{
  "n_layer": 12,
  "d_model": 384,
  "n_head": 6,
  "n_kv_head": 6,
  "head_dim": 64,
  "d_mlp": 1536,
  "vocab_size": 32000,
  "activation": "gelu",
  "norm": "layernorm",
  "norm_place": "pre",
  "norm_eps": 1e-06,
  "positions": "learned",
  "qk_norm": false,
  "attn_scale": 0.125,
  "bias": "none",
  "tie_embeddings": true,
  "parallel_block": false,
  "init": "normal",
  "init_std_qkv": 0.0237,
  "init_std_o": 0.00483,
  "init_std_up": 0.0237,
  "init_std_down": 0.00483,
  "optimizer": "adamw",
  "lr": 0.00102,
  "lr_mult_qkv": 0.5,
  "beta1": 0.9,
  "beta2": 0.98,
  "lr_head": 0.00511,
  "grad_clip": 0.5,
  "warmup_steps": 244,
  "schedule": "wsd",
  "decay_fraction": 0.489,
  "decay_shape": "linear",
  "final_lr_fraction": 0.02,
  "batch_tokens": 65536,
  "seq_len": 512,
  "doc_mask": true,
  "train_tokens": 273700000,
  "steps": 4177,
  "dataset": "wikipedia_en"
}
Each number is 500 + 40 x the weight over the matrix's rms, rounded and kept within 0 to 999. Layers, rows and columns count from 0. Numbers have three digits each.

# q: layer 5 attention query, 384x384, rms 0.0139, rows 249-255, columns 0-191
# k: layer 5 attention key, 384x384, rms 0.0117, rows 249-255, columns 0-191
# v: layer 5 attention value, 384x384, rms 0.0106, rows 192-220, columns 0-191
# o: layer 5 attention output (transposed), 384x384, rms 0.0205, rows 192-220, columns 0-191
q249:467515533489637445512574494496457497525510436413486529605554450593517577520527550432402476435487499433500476475516547556495487541545456482388500454524457507460512566491526489588559474541514432451534587408562513571483503511518550546490522455513429530484476533507483571431476534419445438464540482501492514423549534520508446477396523529510538475480562521504460510481449546500407465388474506572474489488557494469540494462442483512528487513491499466527480508492476492555570540447545547582432500501463421615490414518530562585504489563422432491529427451430569542504382478476442527483
k249:520477457508528493497425456511466540465593452490519494509474533418513470503518495517585503495522449544427528474465492439435545458562524550570549494488531525559500564492503535386494506536497529457473476503553518481533525483448550436475499443481585532452517516508589492504498556521549470459535518453549454466525475453726353472422532445537346454531457492534496517500499510495496454500531488507441513496459436447516524445468541500493478428558541441467561544578507487495492487542452523468531464382519546508590473514489454487548515485431531391481469545513551601438456531455557488492
q250:406505464573396529416520585594467578500470578481568540423451621528523488513537535484479479495476461425467480517492390438442567503435566537513491472517522558490474433477532497365433522482494513595591398506511526443468511554448513493557529528497533480478578491459492477393541488645483549401451543518547549531487459440500501489497396577521478523384476525485420476529534535507481459500557528537538470435461523489508495470500489429422536483532620500510483559501586517497399450507438509468532495481534608499487499547533489490527487494565528496491477490505376467495500423567491432568
k250:563508504533436505453499489448507461558463482464473470517508438526532556462503610514543388558575580483455609493502547461504433543520515458499484403421489427510492514545545476508435514503577483504491528473569549484503487513474552579547469554507460413488471382593464555474494429435487435548485491589471455546434514538463473512409480556470563434451478489431554530420413532563598474506448516527472489420536599515530445494512485505524488546446505577471465475470544479536504515476527566595512467467439520486417612516488491468412449489531401447544526448458520525530526436440512556480
q251:507467431495406493407473509504488547543474500528452459363501536497501485496518465577495518491481511535458487482490478454458474480448433525583422511480534533494465467486495527462370554464524584564509470551464477500490565531520489426550458555467548466488515502482489465520493470564579495594377536530507483571413469463506530540571436502520473511496500533476494513511549446500529527655561490448535542460519580502465527533529504471480529476556501464484550523503530543480444437566457453411583477568492556365495562513498504480470541427548513498495525498538403478512528536526496493490
k251:503483461458400481491599603549524458520475528480452544457505491497534559396544534523434481507554579485481516480595508486541442490483422504414468450509418458470494495497543551648472478424543450461492523437469438549439491538506507532577503494570412508546511496482446497473504456481443468548461453591479522554455467529401578479460472565486567518395567500464461438509401451481507599496456426557577597467550605507456472507450444545527587532535458594498447478434494519544517568497529495558495490576529473424377593563531549540470455531537473562503462494477452542550544467493410560482
q252:624536449495514586524475453498546489542462525512514464535559477490480364451398452492724453562527517558477592541481508456520471536559579501551553515472526440547489545525454462505525487535477440468446483548459471465506424534457493495382507521489468460532428434511469487611477523463478474525586516430486480474544605537545476574482569448487482444556484447463502511470512510507610409491451481523521464574510375487415492473527524577554410530431509563433464464535524555501547610474543508499476453424434534523430538491446484438461522506492486506552458502536541515417578485532553493568
k252:538502561473552508488473460512513449464660540478553484581449504514444411527467489416561546513489432515493528513470537553519566433499503459554486520537531545483509566485443474505475549503472557540485492544507504438547481527558302393458565492432514552506577450509521414580481604467422538494572471416477515500522547520431593491612564454468460494599420379512545512513528451474501488477464550489492399544434390532478522602541550494490518492501520417509435490530482572447454478469464505484560539429408480489539451445455442450488487500509479476452510590538514355502519561525543514547
q253:375476524494593422442560537540392556521512488404484569510534541602550567499561536456300476417433482384455435496516512571420462529518475543411470452519511537430475488512552517542477554503529474537598560444536512553451584545460582526568457482505469501434499535445497564343510481494494495496428523593532529524473479436506458464416440595506563489361532572474420523528448540547351479445549518547503512465560580474525484488435459429474545477525502448558468537452502463550516442474455572499497495542499481544494455538570580604520484507518470513520454378446459536562379434544465507458
k253:530515448521448484493455497496521541541559482452448511489480501415518552457505559512540477519578541503408593455495458430450473474531515517495534466455446479521496573483519530445496464479535471438468475475540516477508571462469651508536492491518499483485493510533559534475473492483512426490503482532559453517486476481678332434362514480520422444465480507517488464492420510523515490508503457534464546463515502395486510423485490490467492477548521482452502498509511489541527498544528524474527437419502535498501515532467484486501488497438484411524412522474524663479465490411512495494
q254:499439499498459534448515620580420460535500517531455479434552487537557451482480476587400538512495506451478491497463455443422500508467450527617457543500450496449463431484500549534463552566464484546508549510472453489515554551502535497513445536465546464486441517533602536465500467515540529533464474528491569564441494454498489496485458558533510450439462535466543530537472506483479529591538447572515524481562548469463550501557421475466473543518518452533480562465503514504478475560442517390540420537485468412513485435479577541468539481521536518516458522485476511541464526539465474411
k254:562518506497510470530529519524506466521547526498420504478488497497540515449480536472478502496510527475394516491521548425521467454549479469508473511514498475518528603490501497533488496474520433494512484463556462549518476558549627476553496481497465489518478489483456468528511518482458399490485496568502511509475462530641398518403489499487515417468570489508489518500428417501505521475436424540530520512501523465493521504485482529468570501558468449478490509473517508503515506515527492558551449471532494496467483485498453488491475477466468470569334489489452599527501468482483524501
q255:451466528533479430479549494500479522495526477463523595600476508540502537525552526406471531444492511454537425496515527465557517460509459519477494474552514522549568538554485429502512471508509454494519522484583487504471513596521469467556500487522435534499565541445429501541510527522484471437482416573486493428498462510495498535482427554469508540493543463457534534473515458521357518481422488476497508527461576560500505482484544529458618488567440531517534549466430453497541490502526460553487512491532458541510442514517470474472508545492466495517486498456473486516477452493468540452
k255:494547499544521440489485486509497458451463500537552518511561473444510487480497432608448507529527496556487454527520482537490498544463535556455520518489503484544508401509492571490568463515468499476511592484527492533529537432438546502519478524476538468465428558563548614448538484487516507490545584483553436528471514454421542456554490463585515539550494508555462523516545560530561484489465511502455542386507472468528465441506486538559391532405494596538506490507529414433638499465508550532459550536472495477534520528545464540572545491492542455416574480491592492399570537491525489471
v192:530536589417538457555501557540515478474478424475450510521492480526592464497469497513530571509481514554514592456562523515518473499481418450467534463510470496490603496495512590544526504466544521501465518534506482489511525409454508464500456459492530581606466443509546452675431490534574541472455545455455371422485564516492489466528520486441505499559458509519506485422428548509513514451451502457517558473514520568502462496443461514541454442509399481526460407541596470483481552491519520483537434461424524494450533455544527473532510565478491503466524496487541506499447416512489499400
o192:551521497538458474479508587491462511475478532520453481478464487518580535583521597461322446463558560491607473461515536444520562501537523547497499520538498466452534513509519472572532451470525555495482445486520492442497430483526512405518441417517453515546522435415513531544462522504449440438549467580491469491436512465488504516524543463515534502479501488519427488619510558504510414526473475496509449492527498513527580523397439489453501432468472562557440576466472541459439544516467594511466547551577477555555444503441586497479563540448501486501559528508490513478448478418589501418
v193:526479584537472540459514497494498510500487466462458466533539505535476513506442516471481522465527483513497521465495474513541470505538499487486518480517521466498489443460474421487468470561516472538480543490506471515477531516526500493570501482533506548525523468485496497494516490536546462447473470455519445453545502536499505527502503497484511477450488522528485516467425458519517486454535466441492550544571498546446510529433501521512505454513467556478541426463466549514498496396503496499542472489476496454513470467439462531491488572404493495512473555446491471518482527479499505507
o193:510484540439550469531508522514528563514515549520492475474412488523548537503455522522480493485522548519508485531538531534565564440557505490485504513563506501498531511485467478578484480486518437523493412477455544507449482508482492463481488520497523516544453439491515483479476571490503464402498551504448535517449549448425473528487460514518503541515518501477465441521492562500506507489446468492535506517468443485532519524534487522484471507511526433549518537485486483491487516521445492508478495581487508432528487514527506457486488499536499479458414516466453496546483469442479475459
v194:527431510476510557432500468455491483528494409514519437455520496500465525522506516501478456445508485453523519511498504505487493482503504564523536474526541522546442501544509504529466506604458474525530468481498523553502443519527510486475443544511497534482536508506473503352517510463526442509495503487516527473501485550492496571513497510580488524434538494518474463536468529439490542542577492486470523486562459547466543522417486476494538522472479552452538606509434535499483514520397428497531518555537513524517516517507451468463548519464500496537487485536467518472502560512512425486
o194:473529493536444544495485506541512489473496539497578512494500561503482497498454483505617546504484511452459467582511458522516493500481520471483526495503541534501525477500434519503508512495500447490525586635500493503407540540426470498539487519481553503479479493492465461478497502508492528497459501413463541496504506514495532497535511472519518527507489547422529525454482460496437467460489539601536474509445477480568434494544499562490456505552500532464507546479523523492500491507527508425539475461407486436426535475514494513495519436498379493517489483454560561542543452550473537563
v195:484477440489498504495524453417473502485496549562520531502530482550459483402555507495513509522498543511492479472507495531462525493469558448454467426497518466490488513474511420500462529475559489475486537445530491438541418549482512479581513512458429495530476516507487502506487547494500514526530431585472479547490463514502510509491511519468484464513533502480490547551524523518458518504511497516504425506512497462451543603526541546468560476494494526536493501512429582493461468515463521466448533516509501456528498478500491493534514502548468503538499482484464498455495557526438538549
o195:495505517490512550558482462529569483462459438456565532495474499424498526518546480542546478391457521483509505487529435518444539434491432427508536473474447453487534578520490521457506517518523458518510493476479539562472511515455477539510541530494502509458474592523442532422547473566540483565513476504516535550552510504503513483521508461555515505499530521494493462447490472515462482444503466491496516500478444480458463501552528462497510539487534475524465446561521476498480569510494574549523501416475520478554465455482433462477473456510545470475488465529493525509524514497505487517
v196:475489544486472506528500435487476494482493478504531525513517475505442435515503481494448543479478558518510483474506495528434533518470524536497514562414509472455504493539509469489524506380551454459486504453494494519446529533456516476552509472506434428489416547486555492554532495512463512523508531506481496523493402525503520448474477476446508462547496498500566511492553559520568491502506501459497463524436508507593494459589495498494494482509537500472500486554547472479518550508502525484414538523448541514462523478494502548558458451514508486477499496491532486484519424544500443545
o196:481507502500544452417474498495519488458461465474463524505543507513556582493571572510504485528464551513494539487479533453481498503460483503546534439426500463533495561498539505506485549472521537509499465485536498505562486539522525518475481516486518503458540582560529494550483501534502503586530508480522522516546519504542525482403489520498509485476524432513527551454537465493585551512544475529495517471484561503442538489492504536502571489474448494454448425477509491458495403587531523504512480506572531493547513542465477536430495561554481456520482512533468412473497467504452491541
v197:560511479506472496504502507478503472472514534566526498528463500492494526437532463496513477510490505493499587535517522496498505487454497505500444429444502491519441537512488524476516528534505547464466451485494556477511464469488491493482490510464490497461506480499504485508450507526490537506560565487434568470451555472509512508498461472456501494510496461530538550468526543412478455519499529568496487461488504441540454540613494473490563564478551531503483560559577500521464550549438555483452472494529563478461535510525508450507535565543459504546518478549472517481521571506466559513
o197:460474483508480514564483493501518445462486447548436499550544506577456454505451472506467506421498403503482511529477519499461478546470431563515489492439490440482545501495525518453541434509508465461541549484525489527528527527451501549512479454525490515479504528464539551450488436550452489622533437502498439511539481450530492461460516492550559466499507486488550556521497445517456488514604538504494459502521496473494541531495540513545542469526428432545475491425459523438516513506474533474529515451464501513549485468451478515621473459451496500534520524491526503471459491604554492573
v198:488467428449395576492511422524490530451483469584508532514533546502469494507509488503525568523501485446504551470482507494508528510507517486561556417460472466557417506413501540480537466581474460554517522518495512501548506482544505500409477443526449545531532573482489516467486494512530507472454428532498433554506399478493502515518472484501538572464569471492416467529550513489441496488590547536504499481510497488484456527480495490525528530533548465502519449487438516493505447381479547523467482502497506481514520458457566533512446443464525497506459545436504512462547515505499447491
o198:491459532453522479510516540493522447515545483472542479448548493510537541493486480512471508587526468533469451507599508559501482521476582472503440515504458490557553507485444464490472589492448487448471468547484460528438542526474506511529516546531474508544432473501401535510550527483558472508508589483526470555508551608475493493493493563522435531468551498545535461456462484461498449557467498499473469550362495480529502478534480495544396453488514455496671507506502438558518494485561495494436508547465472459492522455533442456576519489550455491484485461512497491573505505587512480423
v199:485545522504490453507525501510479520460516467492490495542515480481542476431547496498509545482486476454500486482507476518491475494483486548506490535453478481535473538448505474509546510490572536522466510467500510521568572481477517451428477464478483510551515523483513466518504504513450527534505524493523527511461483515506506496501466483505506525502484466452562460507545489428550471511571538460487482486434535479542489398595515498494492557472491540511477505570502501544530534567451524494563481515478537509477560495519530484532508480499428526508520495490450502501577538507442542435
o199:487459459537528533454526478436470507472482510533549525482504513470493471506500536494436476454526503508513505492521543485486494556506532473479526508498473446505545583531546495496501577496525502492551500482497470585468441534516509553505504512552471517481584547493557529491493469495488510495543507525529487531634529443515502461502505572476530496455561482520476577533536522518531490539508437525552477491440497485466517500474455488484525470534441488542457484449551508409407501507573546476513506444477565485544455547520524493510451492486513503501571480487485469530449513541536463545
v200:463520498476502460440529526490490506497489538492519467534495495469380449530535499512515559519485484472461465490494510493512501504507498434551472554485489478431489496442498411472512468487522523411468467467506469437516572514504504484508522565499490435387548503451525512468521539443472442564534448545465526562525395502508503501517505518502494511464516494494545546512551469488513527467498487438493473539487510522508489518628518537422488522507542445491469526528440486484535522556542540479477544489489471559549485491455505600513486449516488502522495534509483480536577453492479535565
o200:504412546441511520522486497488509542473490482479492526512501542458504480484550510488507485534518495522380550563522482501536444509452493455474513504491452447515463550568575494457461489491517498556510460451479485552506507451485532560496526544545431488478517583552505520459499505542556500547540495525482490494529523498489499533525490519484455517448523460527489557473506581550506555530512426520491497514451504497452439466540487496485484486491495400494512459555545424512488427484497412482484478482516595459468493517522490484435389502565599506460507505500494459545509528437417515499
v201:469541518490522512511511431470516479462482569571494474534522487530537531537494530503481487467499451469473429468487480520498529483526543474515465543466510460435467468502473414525494441488520462492461489475506395575484472532496494519524519454502455428507493494491503516513590499500501436519525459511569510471518488515510507523494470539453513509500466499440507552536490492518489555450558497510507494466495494461493494527552516523468500559461480531509504584461372518496523546507547436505491558518471460547526478485520501543506481485493516497506491508485480502495538546491500511544
o201:426443504424584503557497501469576601504470450452536502460482478517515526432488472550579475473451501503468511561481460510491510471557453455476530516544491532495431549483513532528446507513547458590489515503471532455470487489445516538527543532518485512466565551524413524461523500531523515498501511475504520511484556489500490565549497524536484471458525548462495469476524548503509518485452484502444530544492518515438462468557492505507502506542520456476531438531541507446460431512537458518544419436534522441478479517549551421578427496545506464497489494480556500523473516469522460528
v202:474598453576548544567496442511529469508495469521523486427544516462570515507533522518474417485508502594494418460496527488491477520543496464427478576416533492520503482487532491547436553480495435450502535526497525535459421489482466531524497537446473460478462493566539487512583499497525505489433472463498497504481522479513498479491540485519500549515458519570495527437447546512647489568424457556504540553580412414486495445486498490551466470481570471428548512459617498479536487490457450524525539493494536454525494504468492565482505452448511500508465483520495495502473462489511407486
o202:487534526532562521479496491465501475567451504517458530481525500494494544515527466500569502482445544494510568442487517516500472497449490473550555487472541606544498459485429469521547520530510472611474582513510495478536398497466497507480489560441609500433558495466490382472404492507454515433487477496525543442393467496546522514461422501501488505541511512476517458494554444457427538521504499488520518459609535556562462519506538499509524575511530516455568473500448564531497535509431521539467452557503484496455504530513486530441481540547470563540491619557596407506488546484489514469
v203:483469526550528522506544453557523441449499533471463509496483478516543508473495509490468512483509527460498462500470514469482470508491503520519483528444525475547533496500467500505538546497509451453485458470512507487495475440510502497502515460502508426523521502497540491467549500485470477536488483489444493445498465475523517452501517499505496503525551526552532541515521481451537519444538469511466465573448481474544521454528487520496542464492474539460537498525496467502539531563459481472461515511528524485527546508509488529502478477450501501510485500532541495508538519506492462462
o203:457516481553535502474581545463538528485475467499456533512554528521509510523442408532516513503414506501447500478502551522522470586494471452518572495472550479542511482507500497453485506513471512516474575570513469517463504538425497534516455564461438560526545565454446416492491419520472509540490522465533547530566532503533528509459517488510558494540535488539537532486556473521526459542522490551552521524527523505496453508512578523546507515524457442453440540481484522377459470463530501477511491493485510506510437529510577504548492516579451534534474458454445503518428482533508473551
v204:513513470542429570602511460470496465485483577534487502465554489527498483489478525486434486510534607464505490567427493485450508522491538469498492589473499462437501483542520484508487502448493431503522500495515500496501474518496499549483545534522469443540434517528507498485547478511480508531514462578455505501492448494515516462494478489419530488474524506493540489527523536478586522462461479623538469449428509536557508537519480507440496474515492487459457432440537491460519457512486422509433487495496504498518494496521503509525418439475471495508475477508509509478481433488507452573
o204:523487491478585466438496500496503471535465411410487554482572501540521548498554475473532517566426503478488502404461494530464549530414437531584504457436527488533482533477445557417499547529496480499423508485562476528487522540526553510479554528417521512481440568494409504529526465542473472539478557433514563496579508554534510508400499454483505455524514494504543510408495397503570444491513485500526492486528506489429504462505570475599532527520477474421473449541475536487556498443530543572461514495510486512521496518455502497480584535560487443557467477534447457538484507557433510560
v205:431451489465492489485519489532533486462510565491481524473503502540534481554498502521437560515506443443509445509483485526519513505534535399529472529516493477475454478521488502513459505437472462500524489498504492488504504497525513533486470527549484414596488477540462531465549515537502444529434433565490459509499484494512505493500524523549485534513514499465439485553526464492533547421473449556479411517435542532480487527424504498426461482527473497485515487466518483520557478531538453492466474464470508574500535472509495497475421461484535499478495484457472488543571463477542462535
o205:510491494490536502462499563461485540531495450489527501501495486440498597509521507540570465601423545497451476490560472461562489525509461511507532493529521531556495532511512533507493540522492528502424507478528468515471538500537516512495555546442412510518482563468370465516532507475506448494506558488556534522605538620468482506531488473495465498543533531563508402523496498506486432543445505546565526494501490503512446445513488489518438474494523527459493515500490515493484475428559488561507526527523473455506438515478581457566522486591487472543482442493468490550483518467485439481
v206:572518431481480407560507552511500500523530495481484553447473477533477520453528502490499487536510528518528513504527508491524483481511500499479516421497465531588423516483505523528514543482501505533521536504505538499551497552518506484463423551493514634491524511458522487480451510529495598476486504504465512535446613488493507572504526511533526511563445510519476479512501493518489457511477512471533549563558534498452473436441436510484525435511497533507510413477587549475460498468496507494515479502483566445510558497501538465525568551505493492484521488477560519513452514524464542480
o206:529560449558521534511482449522448407531569480522498513561481475475479447483451511471442555478539507455587478512568490455494477507520513460445508475462502515497561466495467529532532505515549502459524457487499489477454467484501514510488464481514552472527500428583508500482524523432516514450552473516472444536497436528505485493508544529508480519483526536495474548504544571476490534474435503457530531484487478490536527536504485454449513514459586599560507516490499491559474568446472587466452540522430471548559477469530490498484544498411465476485520547517483542507574508462511518458
v207:528551538560417528554511452471493493488470507548483417502558502512517490574507518488511481447532478554528479485489490496511519474533517485469489512500523484487557499439503483519506452482541423603521512513487484547481505572485503470566510508478551574477469453548526504522521522504485458463506443488566406459469416548498510538495467531500504523517497494553491508494380461568481525503501505502520603510562436491430478453471495516561459534535444522523517483463386511489494482392515443519480550479470439439545474503461473520538494478505480475500470556428488492474498512499580420545
o207:529497542466517455503500489528534553566487553412507535408464484586523492459524511472468472500502507461473489460507447544481564489582481458517490531531477566488466505471490435558452500460523463569512465502487514455466464452469516497524546548461542469468536427515425451459536545488572525411464574537441526475337519440480477576526466544434442510443507530431480429432542558470479492457507450444451518526518477476480467497513571453518514554469545428492614441567523530600470480553459463572432450527480504456428495567558479458432524538520549482463408553531516515527512506487471503472
v208:434529509496491438541500500487546497535469531421444508461500480517640512445463532506510503506487449493478460525505485493489512503511563486501505639588509500467538480490475534501526485477516484545540484488500500540495482486541509487526549511488501479531538504555452478425507469466499504491496512521528547519492538488494496492493468522558494437485563509490459540631501457476521529528524460517496435542476512461498555400472473518477438456485393525463492444447456448497547520527541445515481553510494463476494513488556512516476492498496547497487513479536553494556527484508531518449
o208:520554445573511500458506507499508574554499529485555550522479528442446445479547471467507519511410540445478491433488494522522474485540431487481512482544532539572490456493544489541519486532527551489436510565506464474485532453516483514548516453449478541600552488454454476482517451496481458425444522535561506478581478462533470506571535508471446465564507501516455485461535481526521501474459507498568553490593475481470418493421541511487515518500550536545478528519569558451517496464559537499534454447522498541468437538614572480513540540391484488508466429526373544509426532440485509498
v209:424434519521447559544513423484491493480489481504470488527506481484532484490496488503504528471492510484516468503442503509505486515469503471464513586538472497511564508493514468488530460518531454540467484512502486497505440493505488500493508493505509487522442500563505497484516485490506467523555489505538429478558432521514497461514459511510501492516568472502524529571526508450495493510525514504497425540462497527508529509470496529505498499499464551502511455489371492520517494466495480518454519481460478454492517489516487498534464438498511504495479493517494506497550505484526483491
o209:502484481479481473453535540529527572539478506450519554453530480469520491519552505482389515493441533496444453468495519546499527501523464476530512454542506485500479504495485452498473494499499463486472478563516497509463578544517523487522514481460490531497482542461442526509514470504537496498449562538522586513573531433511483522484506488469535509471519522515493470407496457498518439453544447516510507538513485460458482508475548529544504467471450443520470525548518518484520459535527526526536467495507526536459460508516506523467529510518460484541439396478390529517432487506471510542
v210:457466435486502491457509492524568540519499541497464569521509522548577483458510526465515551534493437445482486457534476505560487492587533377563424512489515510516412524438494482510550489463543516525522502514492523491518540411500506501454500516491462465562593464561483499516487507475448480554424465524527443503502526502495505492507474535512518532492496504452473536518461454537467546432526501574485475503431545453477452515543506556460475462528516486489512518482571487537511473528479508497516452480476485617502502485455526542466484452485506495462495476447473504538546500483518494468
o210:511488539495479514483530563449468464502540458508470474461448526419483508502493453561475459542475519532520551493502446496562453567527501500492483552506490563553521539475537474504486518516484536537514497434453457518451562441542497524523540546497403516493540493488435455541523495481529455474534523492518481487550532516462453500520432464531450494508483531550494423557556540544457486575488518483595491523550472481527453470506446449506471452516509526506583538470476478479536508432598463513475536483482464470463426546555565429557507478513562528522497493512489472565427528432507464452
v211:507529491503501489568486419491521506530473549491563511519492559464512525517524522523522440565488496579518439445513521525544503497528534450457471496456494510471457472528516496534457509443471517464535505519490509521447501497525492531526507505498473501481515524532477532492551509487519523467486481498530504537497491493515498521504521514568506521569460505498478558460514492549528483525443494532513546494570438469455456502445496497513467470496568445446531459441541539473514480493548522522474534482486458497517472475445491528507527491475537486463499505468524477512483491508539465597
o211:486546473521525522524495517503496478536514467521437511490516451489517572451497521513500509543507507499495541500520498489553430446483513501542516468489518587567509464463452487553503511481507523557501513486476501446552528493492486541502534536458547509509473457492489415454451540498506458483498493515502509489387469540526451510479483537506440497549465526516517422496484520453459561515484541468427530473565548520550510507531526467475493538461560521497568487536491468593554480529458496483502481533502469494480537478563456519499478521519477530504455579546574476511527534463463505431
v212:512453499491555511471485509483470480593524501442560519515492479436474499480542533511498434501459478504495460482521487504486475490505460487487502472490478504500427481466497490563497496495495520406509485490502497511506462526505494507435463511473518458448541576470458528506498502492460447566482493510495564516469553504501488537512505522476504535554434486472549486494487543466540519508518484482500493475577501499526466472596477534528554501470556480531520596484554526503511536589498493526526506580533491541560521526548514485469524477481491509529508467495505494500448567497484519492
o212:481538413549476561543486463507532505481490435503477492508474534472500538527436499536533506471509522504478557613511476494469415471458573535503524456472525497482497503545453583471451549491529461555521571535519502474472529538429495477524441566537551514428482525514510471483463468528484512546507469450494539475533490534572496478525524482578562501490514565498536594493551473501421536481480519494494513503513498517534485507530465508455441497516472540461481497493511489446508480465524524406580464410497486566479541488517487494513464492560459469524563540528596523483494489489529494457
v213:513535591559506525452487511470476548497511454468474423526493500446549527467522497483507463454490537512488500515510469487474526519494481571501523463531510499490550510462506454495491527592468535545500495494486500552487480504517498507540545469473536540364545500443509498461505511485481497474540567439520540451515469467525519486509477481506499464459545495532542524510489515459488474521505524412460511558548469444484550461612526490550533550479504527505526576571434508480479525513460551462521548536549508441481510544535496528513567511514488495554511518552506502522496560491488468473
o213:460466547531494472540506453546559482490493530543483483515484556552450444467444452514514542424478459511443509564450526553456468449523459458458479496511491449436501441542502480473475453497487479507537563578465544455502475501399513516512441489555537528477557503522582489437493476512499565487459464466474476499445551387490537473523508530494586508509490503434527619491519482486491567510539484512481486501513476518518483505516519552446531524532463446532484515464525492458515495584435442432578414492486540486476513483543473523509419502450515546472520569487525505435498482548515504542
v214:499542502515561485517505493519489464513482581487509513499487522540604524530461507472472445492505478589492465433487549511478503497502469412411541434510447490447561514474568548529556496541496469601488517486504533508462453494441504501575621427501494483491410467512508499573548503518544486518426515502525492488471465523505511514508497506461481487524468497488516469429490495473515545501515461494497471567483525513490440436461506544588529456515477455532482454494497509489504533457512523505452504484473484499484514510540511426532476451552555498441487455443536520519492480512525494480
o214:525541481517532472461496511534504555497524470444421488458472496509545578471481586506476516473471528473526486445481469502464522459586520522517500500566508563404448472536453475494495528537520542510491547509515552390545450505478534469496458501483525461466520547470497436488480489562489480475489458562595511521452487487543526533473524467490569514516497547578442476528535466494456466508565531460444496513554518545505506547440539484465500466441437519476437471540483583485480503552457524580556465531644433579520495512468548472518539552510511459541542550541517513413488525468647462428
v215:504464554534461551510481495490471476505497507509455417428505492515520532478502485491407507467477530427492506594475476533470513524459520529498491551497497522487466484538463476483524506566451433566518483528495502517536451478457505511499503519467531478443489510500467498385473461495484502526588556558506540484507502465515509511506471493505500496475529500561491514593545581446491485538494496519496480558501522470507505467515512442384526560468455598503494545497496475506480497510480471464483485499504531533471560533556524456480526542518501503566484443567453472483524462498503471442
o215:481496485508548455464454443524542479522489441464511490572567485540392416479489478495575528493410416488439479519470490513437512500519399487435477483499518457452485501480562549485534454518516487447430548568571494531452467485423522521458471452498476518434517564502448540491538452526502546523461502468509457522601521528534538500534544479463571466512559449468551618459533473512520423477533475577484511459558496486487450465489563585519530504537463539483430465489513544442466486507527510569534438488484555479485482510449563516575494491455471468484533445449470506435514496549505483640
v216:483478530522489450515501574490481508476506503453472518496445514479541500463494463472543507494484539456515540516469478476487509491486526558536462544536513500481529543545509570467511456472504529503493521517488538455495521459484493469475531504523504444511484496502494480534486467508440510490526550519492533507479525501487491427505439509464503459485510502464552476498489493510478478467507527542495449497388557499537497481566504498438477519495482524488466491543580489490483523540490498518489459492487545522462506522551502454484477498543482503513489501518473509504515471515496555479
o216:536503444528485484459517485505467492490487508501468508504511483498486474533518473466441457499478473515513527426432548529468539554498472590532468501495487453478495490473556507490500505482470538472501444449517467543532525516559482462490511431482459492539498533479523558550499453502458506540492506500533487467614497473486510440470469463463526487517456461521481520512510459535546464532571532492546479450561500484442563491452478504543546455542441496512418530473468507440560519483564488503511526470528498556539478558451523520551533499460576524519548453518447469498465494528514480548
v217:536512536544549527494495571505487525478495556478518567528452495504512512483499467481529535542473499467506549513571479486576494506486481443535495405505528508519534521472521504471520547548489555487494520519515506459526488480518509484477476535493550493507509458498537516565453507485462522465545565519471470503429526476489479497497475479486512514528468499480526505443505468477448468457530513476482497472450531481483454510565469526515563486509530487530488458567616512499493495566501549504526439494495508502475534492496469474519533527520507511486542466476495510521501490488480600480
o217:486491497482468453536507501488479478475517460564406462530472505511467505528451489489405473449574469571507511497475535496526514475486507605506500517493473445439495505507537484531500438493450492492504458391478475513558531487532513491494441486524461494513463484507549542508513520519507476541547440547522437496543497471480487457461492520465533492519479473534497533582534538540492506577550501477470461511530480488502546540504511470488520451519493439566505539483443510464527519475479486478516544504520539527539478504434526478521506495481543515466541519532517475488492504520535509494
v218:562568508564454488523510489455488537518501525492550446541527534454403512495483510507521444504535543518512521467469496490512496511498570521520505506473482494476421481508509466531458423449496509484510492468498470531464564565494493494470491523484453508472530509498542521494631517491450497453525501464524519483547497507480495504467432468550529516528422494530526452417471488526479492491544477559517537482544414450505456488516483496553517546500556516468512545481474547461463531458517553504491513450529509479558511489458481545504495497437514522503479519514509475498522498508495448637
o218:444496477469542472537475494512531476522538444531421519458473464581542537451424520495458499550523488496480533526495578546563494475486508581502480460432503543530530504434430517556476548451496492540525503475486535489499550523479495529519524531483568531545445458506550408447442516558478516504503503488460544519432514456457489500427451550464472477477487537464542508469522544463510614513524541516480503501498529487529554491559485454510515537549510452517538476480510439565561461543502421422505464521461483462476539531549435528561523553563494487509434582531515437546486504538425483500
v219:505556456532579472483499504563522521544510556538493451485496508533590549502515485520502442506540444577485468477501501471569498482540486442456517386531492467520472508439515446533528545596472474570503483480490467527544427527499509504538551488485482583535592443456493496456512460494525519483477520532531503482449634501514518584526505505555503509509447495520448480486485500455404543544489498473480507543606551449418473442422517504503513530477466560511552544479441551516480521444470541490475474479518507485530536515508528502492560530515514513495483446503546518570537586474515535491
o219:437517480483491514546514534517524501522565463547484466545442438501459477468386483486488543447489468443522447530528479525495487505599491436433501530565487555444491462536487537517500436548533490515525594559480511408424473443399532559534480483540495488485520487535513462404533502494494575441516441509530441539450514481493496546587554523535575524494523615507470498520538540507440514493446525461479505563519495540546462499488483504446478513510536532500520533472517501529467506505447493494562478524484468479493480463571568449641488512455502528537523551475492599479488530475577474497
v220:521439575535444507440492496511473539502507461471471447506480521426499536532499494488510481493535528515481527509563477509490496490500549567490546469545491526549480502526484524490479501534461513557526460509504516479475449474506497506528521483459510506450536525545479484413485520487486515463516548471519457483504516494502505520490495474557481504525556505536498464490473513461420493593495520453491486533568465489486518475450509488507503498495537540486546563536448496522488508453435503488442486491532514516456517527519486416461570555470517482536491471542479507491534563480550431517
o220:462527504553449511474501467583539452504510513556475477480499491563433516494472469538486528490434447488458482507502546545499518470519492497456450458519531512466539438479516492540523455459479509497521546596500527508477560522473476486513461460488507528529455477439534470463493486510489508478503486493486512538496541479477527469521466491509545531553463526466502540505490450494431511473566570550501488486552498475557495519484526551448483461510503519540462586462462508523483481560501486489568475521455497454477503481509483569552500451460468543505505493460494524475519472535514511566